config.toml
n_layer = 19
d_model = 320
n_head = 2
n_kv_head = 2
head_dim = 64
d_mlp = 1280
vocab_size = 10414
activation = "quick_gelu"
norm = "layernorm"
norm_place = "pre"
norm_eps = 1e-05
positions = "learned"
qk_norm = false
attn_scale = 0.125
bias = "all"
tie_embeddings = true
parallel_block = true
init = "uniform"
init_std_qkv = 0.0175
init_std_o = 0.00284
init_std_up = 0.0175
init_std_down = 0.00284
init_out_by_depth = true
optimizer = "muon_variant"
lr = 0.00961
lr_mult_o = 4.0
lr_mult_down = 1.5
beta1 = 0.95
lr_head = 0.00984
grad_clip = 2.0
warmup_steps = 200
schedule = "wsd"
decay_fraction = 0.752
decay_shape = "linear"
final_lr_fraction = 0.0
batch_tokens = 131072
seq_len = 256
doc_mask = true
train_tokens = 459600000
steps = 3507
dataset = "wikipedia_en"
Each number is 128 + 32 x the weight over its row's rms, rounded and kept within 0 to 255. Layers, rows and columns count from 0. Numbers have three digits each. The size before them is the row's rms in percent of the matrix's.

# layer 7 MLP down (transposed), 1280x320, rms 0.0865, rows 929-969, columns 240-319
094:158102098170165117146136189121158145153098146119126148199125156140104060134141140148117135104132110147131078100132131160124111121148153131114146138187091194126096152127093131147128104107147145116085188154116114065114086110118116110130205115
096:159143102128181160128150100127166104103150124160138091130116170077083166100130148108129183082170122139205094121109152113105084097129126087115108112179131214105065142110153148090126173155141120140075147078174143140106155131174099132132159119
109:151082133099187099139163100108079109156135053096123134130088169105111079120178128138159084166160134101089174073178136103158116152132110145138142080053104160154171092137125168113129101116125072151082169201107107146118191145129081188187145124
103:156148110012148131146135160084091144138080147124092180140117152173147125123178087122121140150111119181108064137093149142157100164126151139171102088145152145098141127135108070154123196153154128098159104166083141163123069085149177097164129125
095:155152164162156138100190137124105180118170150102164119125144115143150124147162153109088103113187080151124158134079119139095140106159102136089120134159117093093160156095081070146142123121153097131165145101123131066109111147070130126123127133
110:159161116164154121094102108136142186114102124149153106095115057120150128150147136093085110137070153091162151150090164111128118121139086099108152113118162105141086128147144122160093122130156167098121100086056086112172125098143130034152175097
089:073136103093101161118117089106146175162063125112148086167085144118152164123176082129130117083097100145148134137092103169118114089181126130156149178100078080124115169112145149167129105146121082107250132137080138102136170200126142155102072179
100:119074121099109088113207136094128158115188148127140144120125080183155119134121100128096175111143172090099124112145140115162132070122067173113145161141102080104152138187090160168090106082133105105112172151110141102106132169097063123129160109
096:096148136039102075165151098134143008094147129141091105132150121140101130156149091169108107140157151158119167134149102100160161112117156117129127110164133106148149114087154113130112168207143112153177102111110181112110100177152161134154090123
103:050156176129122131121117147123159111094201137103168147153154096104172155120091130191124126191156150133142094143123156189112151090158172118122127147112120109078132102120080091129131173110144137199085093142058095134127175167166111174032053170
098:172142116131135105113057080115076067142153132112105054127079147152160138143226106120122156106157152133124093162125171159113184241127138122143127106114092113163100133132119176128147165155116081135080133126167089122060103173087078173114127121
098:072109104122159174144170101161149229160064105155121185115115093129130093137103065103134107086202091190118116154099123076137137109163175112118148117164184132121078130131092108093121160073146133136075166095163172164072195083099072130160076136
106:100118158147048066092135157161109134146150152070065098140122158150110062181109169210106098107068126086166156188119160123151173186100145140102111108129138145093126089107118176141097171098141161104076126083173146105138125163147129110093160123
089:117099086115113189101135186161088091183104176191147099095143125103101127132066058116110159100124130098175129128107148095128108113145123121123129159124187143051068124150160214130168129164120168128175112149096134160132085132151112100117066082
108:047134176179098111140129164144145075130175110184055115143115124116179138114171120160145139126161190110116143191064099152143137193122125115123119152098081107139090077118123180059121129127166114163047130086159174136136119071109140102162165094
099:139103099152116133171106101160176193089142155146200133144073111105138114162145109121125132135126162133154115152127109129121103046152124132153078057127089122108131117179098178158133116150104160086074130088122064114177096059074130183162201158
093:136118152031140130128091112120090181131147089140200129088155172124144198109103154122102124139119092123158094153173104121127093164116133171123179122135135137104094120120103154088181168173117122121152105122107048153134200114108180183177094072
104:112124097136183095111164102132094100091110147069086186106050143126131131150125186101074152105080158117103141136169149140086120169096089064081154094157105145092136135153114114126196160152159116018120108148103061107117165152085155043112160058
106:164140105152075182111145082159126089157076135139120154124126126148056087085213170101131157168105141058154088088143123093126134160091123146100125123139137179100113166175099102092198147136113125119156131086120134176084117138113161125126133162
103:161130095153113137143153131170120046134150168160145134094136119138170122113151133069115078109153120073144065089121092134126115086099183090156207185109127072205087118116098151150162137092156152170111120124155146171145152144117111118106130132
101:153137134122176143111156171066165204088129159073129129107131111082058201104135118158134140125084115130206095110073156158138132127154102125140053135159082171132152132120149110150068097122143191143146145070098149072093178149116188147084140119
095:127167164113120144098092126161205103054116195099142064098107158080155180146165163120108107113172086152115104127132143138107129152155120143139149101132144128146096122100152107148108152119080156081072151115091096126118105089160087156083148126
105:120158082112091101131133120149154255133133171078110206110107148079087083074170143136071182098141161121077099134179079139132136117095151110103126138163136103156110076129156134103128148083096103135243156150125127178095111087125206038132142125
102:166140114111142099084091180133104085061119156102162143163121089109137138157192082124148169101097149173117107105150201142112148135110135145154155131134118094150110145145146137100119207141159113124079142129128171138105104106136145112116142179
094:111108088119178117116163101119171092151154123092143130111111163120135143181096158177125135157132183122073171078093146066129138162168097065099164181136133113136113178125147076070140111143126141204165140135132172046155117144158135089135119087
099:143087137179158088151124110168096091142100090129107102141138128117112158105114122101143161115067081122135150148165145099118166189125164121127180150151129111101097154125104141135131149154060105146179178124046110112103093108105153091119133092
099:154125115135122180143158115102090116149086064078170093121098140136142153142152109065094115119118123106132135151173121139190101142072146113093159122093123110137073175174149105180145063140169126181166130168146113125115169164166125077108137085
094:078105122127146158171137117126121073115209087100132138134073082162042097177107137134133130131115094135121148175147129106195091076074131136124145120143115111155172120179149099164096112067139131100143099175121124115123133094127167151069055100
096:135123095144159145133148088155055182166201106114143127129107082098176153147114106119154152161153143110073155140117121105177170169132130123184088143150138169161103152132096158151117079147127108088101131131074129069115109140048103158141209162
101:092053159086102101124138186175099146107182127168104122166158148107123087132135137119118120101075199179123126126194147148118143153212128114149169122106098113068112149144107066132106182108110109109194093103125090065073166024106129106184108128
099:115087080124125124183170115058123158152125133106180106101139101065107187166107141135096160092114160119121114087075136148109165169119150124102176154119144140119114121146123122153172133107116039135062115154129089120181133165106118124110179064
099:155157095155152123160130169140124162065082153175175112161136114136134158122118157089161113143143119116157180179139139095167151064137083156112156116134134087091119133055133170113092174061069137157070104162124109102127134122125137169126122069
101:152157161145133164160092129129074135169179116098155128128146106178123075205083113133139168151092100167169110065140156198076129134184113111135088115086127151120165156120136181093124125155102119124159148114158100166046125165183122175123155169
093:145148146139145213119167145125140120065115120162127176113122115114181087163185109144145152104121142145143106143098154120108151183119158115126069097166079092154119088103145144138125179078172128076218120132143150097066086140181172122137125144
096:171125108115162100174163131106164146157170121180113151084136145148099129104103091142171107141158114169104147153097160099094126146186137149144168168132111170124081149081145169152114105087178107062137127090105158106133143179173125115119165061
106:132149164167127184133103117147103083133168113063111158154135168101151068136147123156130120133182125081172138164163135105133104127129149094094138091071143131112108089116124088128176136112136164138239130149130184097118142159115152094097085136
105:121107159155095132155098136139169127152146083087102151119134118141077147166134200089109099121149120135137102128114140126136153119147122123098120095151117095110122128160105141136145077102177070123111129184122103124104081099151058168125167100
096:102120124156082175154139117128163092068146149135101100139156096160138135110075169131111094165076147036153118140117084193176157161154111143191160124117132118118118094128110144145069104137142091120078133107072138137167147125118100133110087125
097:143125202107111168072134063196086090168111125131161128099181146145144132098146113121151094075057121138172124070127125077144098091110122122128140126132178186164122121140155132105158136125092091138108149108093140105096127171136116189083095187
105:135069145150185191131158122099102106113096145077133137124140106117160155147096087194083090214113143189159144095129148129143105138119115108124116111121167131122104127106139181108107109197152150143138184097063041157136090137133140141149097155
094:165149182120097160101183078104079055188071119146124138142113068125123076123075162157124181146120097115163158111174126119153127168141114118172110132109114141117109156139130140107086121109078172103139090149107113100142141146158126145138062101
# layer 7 MLP up, 1280x320, rms 0.118, rows 930-969, columns 240-319
102:118194142118075145082180054093151195128118118106137116129166117141110161106143118075137054167108108119104135110156085141153150067128082157120099100137142086170140093092120085116139111113055080116147106184192162103091163123079132159149110203
107:099168111167148110167092167058121138159086129136124159115147137145148117152094118200095171116144134173137150073156174107121085096091179122189172105119208101119179137122151163133143159131108077144161153150168135101140145125143117055120151116
105:115168176097162186122056089128147158186160150104118058103104148160084107167092132074128099174156149155115142132170148168102154133090117109097084108129128082163127145133129085102114142148172106116124140093121107148135098147059099164138167140
100:092097076145146096123087124091123192162142122152147107126137143135065123133162075190121117160092174103130142087118140130138089182112174108141065159164147183090096080117097118115140116145093070148131117066127140151167151137113172142130104102
108:111129141124141187063111108179123191156168099123136170118144094118101167097180171181156141165110121157175122187131143089058140134111111037149112137170129134120133096190156179162176137144125166131120186118133117194128121171066166119129121140
089:181119122155207150138097159119109130113135057108153197110178174105155065249176129161127112157173168159158165114137092148080145161131173169114139132174123066119131102114098211129125158063130098108091116160140183202146091070091178102168103114
099:100082143079142130161116104078122077092138109127118220105138135147121049134128146157143095129102160119160136086193169131119093090205121151172147173108137113142140142136113153097084116172078137141119101192154143153058140081153096126135127075
097:102121129181096120138095159172105111173098144123114150174121116142113102130043128177128109179094081168150191156137033130151104134145142121124073107086109072132108097143153153155146128113174121178121157072144102118129185131109099088089166113
108:137114159128147071096121065118215140104124130160143088171085107173126058094147103088097126106148098129136135118113167135143180090140136124169153130159125129068104117157165154167077174107099171092169169131128111081161123091109110169126121129
094:135124057098115155108105100168149125132100126120105056141118115186143155094136185095105128153091131083134136166184162097118137107112086046108066182163179086169101086117113107122144188094115116169168146112132155159106141130141165120118081133
099:095139122155149127129117104118061088122119128208120105113072136172126158131172132162055130108110150163128141085166108126047169130099123117161193102090158152176111100112128081118112138120150098160113170123089155129100063158077117132158113140
101:121138112133090135120134163147120126089107124143158173115121139134109141145092114095156100156151139102185166141180108100128116133173116168139138078125116174119162116073077125090123162143082132110080110111117116130086116167183160149162131134
094:150159148118094137166150085067177188121147137112172172159110100122192118155098150145142117147154096156079115108136120192140123150127147134116135152125145141133146102103105113159160071134129156094135168122160171091129099208075059077103122198
105:108128125154081126120056133144109105162093191114100083123157135118143080177139204148158150156046122103188120157179066118110100164129112117137121145058149109079090153150100011160138142101068102105132203148073053092089145145138137170143116089
099:120169164090135084106159134114130125130176140121104161105156108134162138123076140146164149166106169135145050108082188051092127140116080127143108131142126107144123142145025149188093187108156134132150151161133120224085116185108130093106106136
098:174156150116140137137147124070135113160113158164100153137148147134119161142064106107148195131124174054188164181130094171079099134145097084128189182108098153101122132150101075048162150118181180128076088154161120163124138139103149139093115101
101:113128161147096143103124147087085153121168099105136133124156118106075175128123128149098123142138132166135156112107103145169128192124144122174125165153146145143072153104157136129165144144105034109111094095159144149134140130110118149093141130
106:108159123167120116088103129140113122190138120147189125071081200201161130113109127098131144130123133099126147115124161134117112186082096191189156084114141137200134108151124137122152194066089120112131075163124138125136106112154100147161141184
105:108119141157145132092199096122159115138107124194080123143111158178134208162156135100149100091159172115097123108171122104123086085120124117139138151137151134119117161112144131102127114110146094093131102120172117125060146119101180146193111167
101:163142135146127130094111155112092101152146152146106146155130157086090177126123094153126054114151168164131122110153123100089059140107121139105150119128137132101146102153103179131197055078170173175141106164145145099128180143167124108110133105
094:112115125179166137087123070162095161113130135158216079138133103073127086087098138132137137158161136132123163146138140091138118123104142137144128103141114113133090094139170118094143121145111069179117115139149161203129127142074119151173104115
093:120128153132166140098191131080138183150155113147128089153064146117136183176107126159155129129069092126167139211178187130106110111126186148148095115131137147179100134168171147105070148024148158158177104115168163096164098138079077155183111147
106:118118096063153121087111070102173141128142110113141145122164133137146126148081070156110139113093131150175108128111118114174173142108130159134121195117148132142125111107166140098103100101129065099116148147156107121190106103148152085145144151
102:151116147102114052151137155110118086109128156173078129144131189151164138149140105085073104112113104137147134115120152132128179091131125164149128136090165127131176114152131091107150188075095083124175111143084071131103138112098090151132107135
096:089080129155111164126130138115169155112114107129130164101114149062195140108138201160091133185164135115192099139109102143157075103113080117191093145077131068182167127167112167117116117133099119071113108129172133119142150135104111125117137146
104:111081123072133126165148130151128105084141117177150090121131128197138078161103125100094076138095168131162127116107072105107110120140153176169139104148146116156104138145134131103112132113141141084106121098164139147164119091136095172179119127
094:122112102056191099092060118155081161131123079136129172077160114125166159126090142143108135122075140155091209167156124123180107123123143153098121179104090125142159113134091148169128144064136077158081157091150118096125117102120150151074160056
100:130165124130140161171088140201110148093088127158143129119109166179095101058163153141106051189133074144168103112149130159143127199171162140140140106101181162133109107104125084105094135196159037137079129137172130129128117149131078102114177165
104:102159088127129139101117120047134216097120137164116148145117115137055112217137110102070095109132103089138152108086092174162121094092136120112062131115121089174153109121182099167121168119079105135122095131117123123157103115131117146179158119
103:100124148165144097191140191089153088168141137135132077104118162128124141165153180138138178114122125134124110146171134079139165157103114144206112154064075141061138123158108125096199099103139178106100070105204131128150133114143063151164121093
099:114173089169137151200128117116148136118195134130085149092181097111086104151119134116167144113131121052133116143160122141118144107151109089113150143175106085076079119100101164129127116182081160088141118091077139181128145148141083173166116158
099:161132151114110057096168122163133111158124068170088039085076108112149083088123141138141117177103117125184118157136209130161099198100139139113161157077142189173152113159122079181130111180147173097128156125164150118153161126137100136155118124
094:086158169162103127167165124090162110097093088195105090148118147121105124092164117213131153087129199092127151084138109106114133150132120140136108110092178109126144131154104156148103146110114107113153207199146108157091128110132128089184182120
098:103112134131110118119103153142138141104129139109111106050139150096147110196076126144076088129143095123170131142126152069108153182077147154192148141137126072161165151131175079170122129142144131184111134095146140137064084150179158104098139089
107:124161138147105131165091110096096074089167134038163107100128148097150141168158141095117105198156134137198092138130082132154100134106177072100130128115149112109113125104145090084133106101130152128179156133126209132165124169083150092152120145
099:150177164125099145168081143071176090136153125146153122109177104079081112084092144125182085136156141185154113098175118154047158174132100097127092165099115128096101128119192086159121126178204095141144170126106114125135139120131169156099070170
101:130123181116133187098116141150130175146125131105127117102137132130099096112123143120110156157126170134091092142115107143072092132153066120147116170143136118158129140102130190119143177131122110165139126164132057088130115159153069103113146142
101:090100148102098100137133145131102124096111105184094152150155118150117177078145142180143166084091130138079132123152132094061110061162136083150145142142105126143127167072129156081107146121114167139087098119102109055147145169128113141075088162
105:132099151119149143097174129088067118118136163127152097065144123172163163087092092133113105152106150139117185012110187136155134194129081124142151166083152138120123193118105140130174175146054135124111113130080101152135160126128092125097151114
100:103119105081151168136178066105158087114137140172134068122172174154091121105170077115174065174168178191088089140022194156094124087181155102102112128141090142175122132088157140175187147094124117141106145112110149078170177137103081143084100132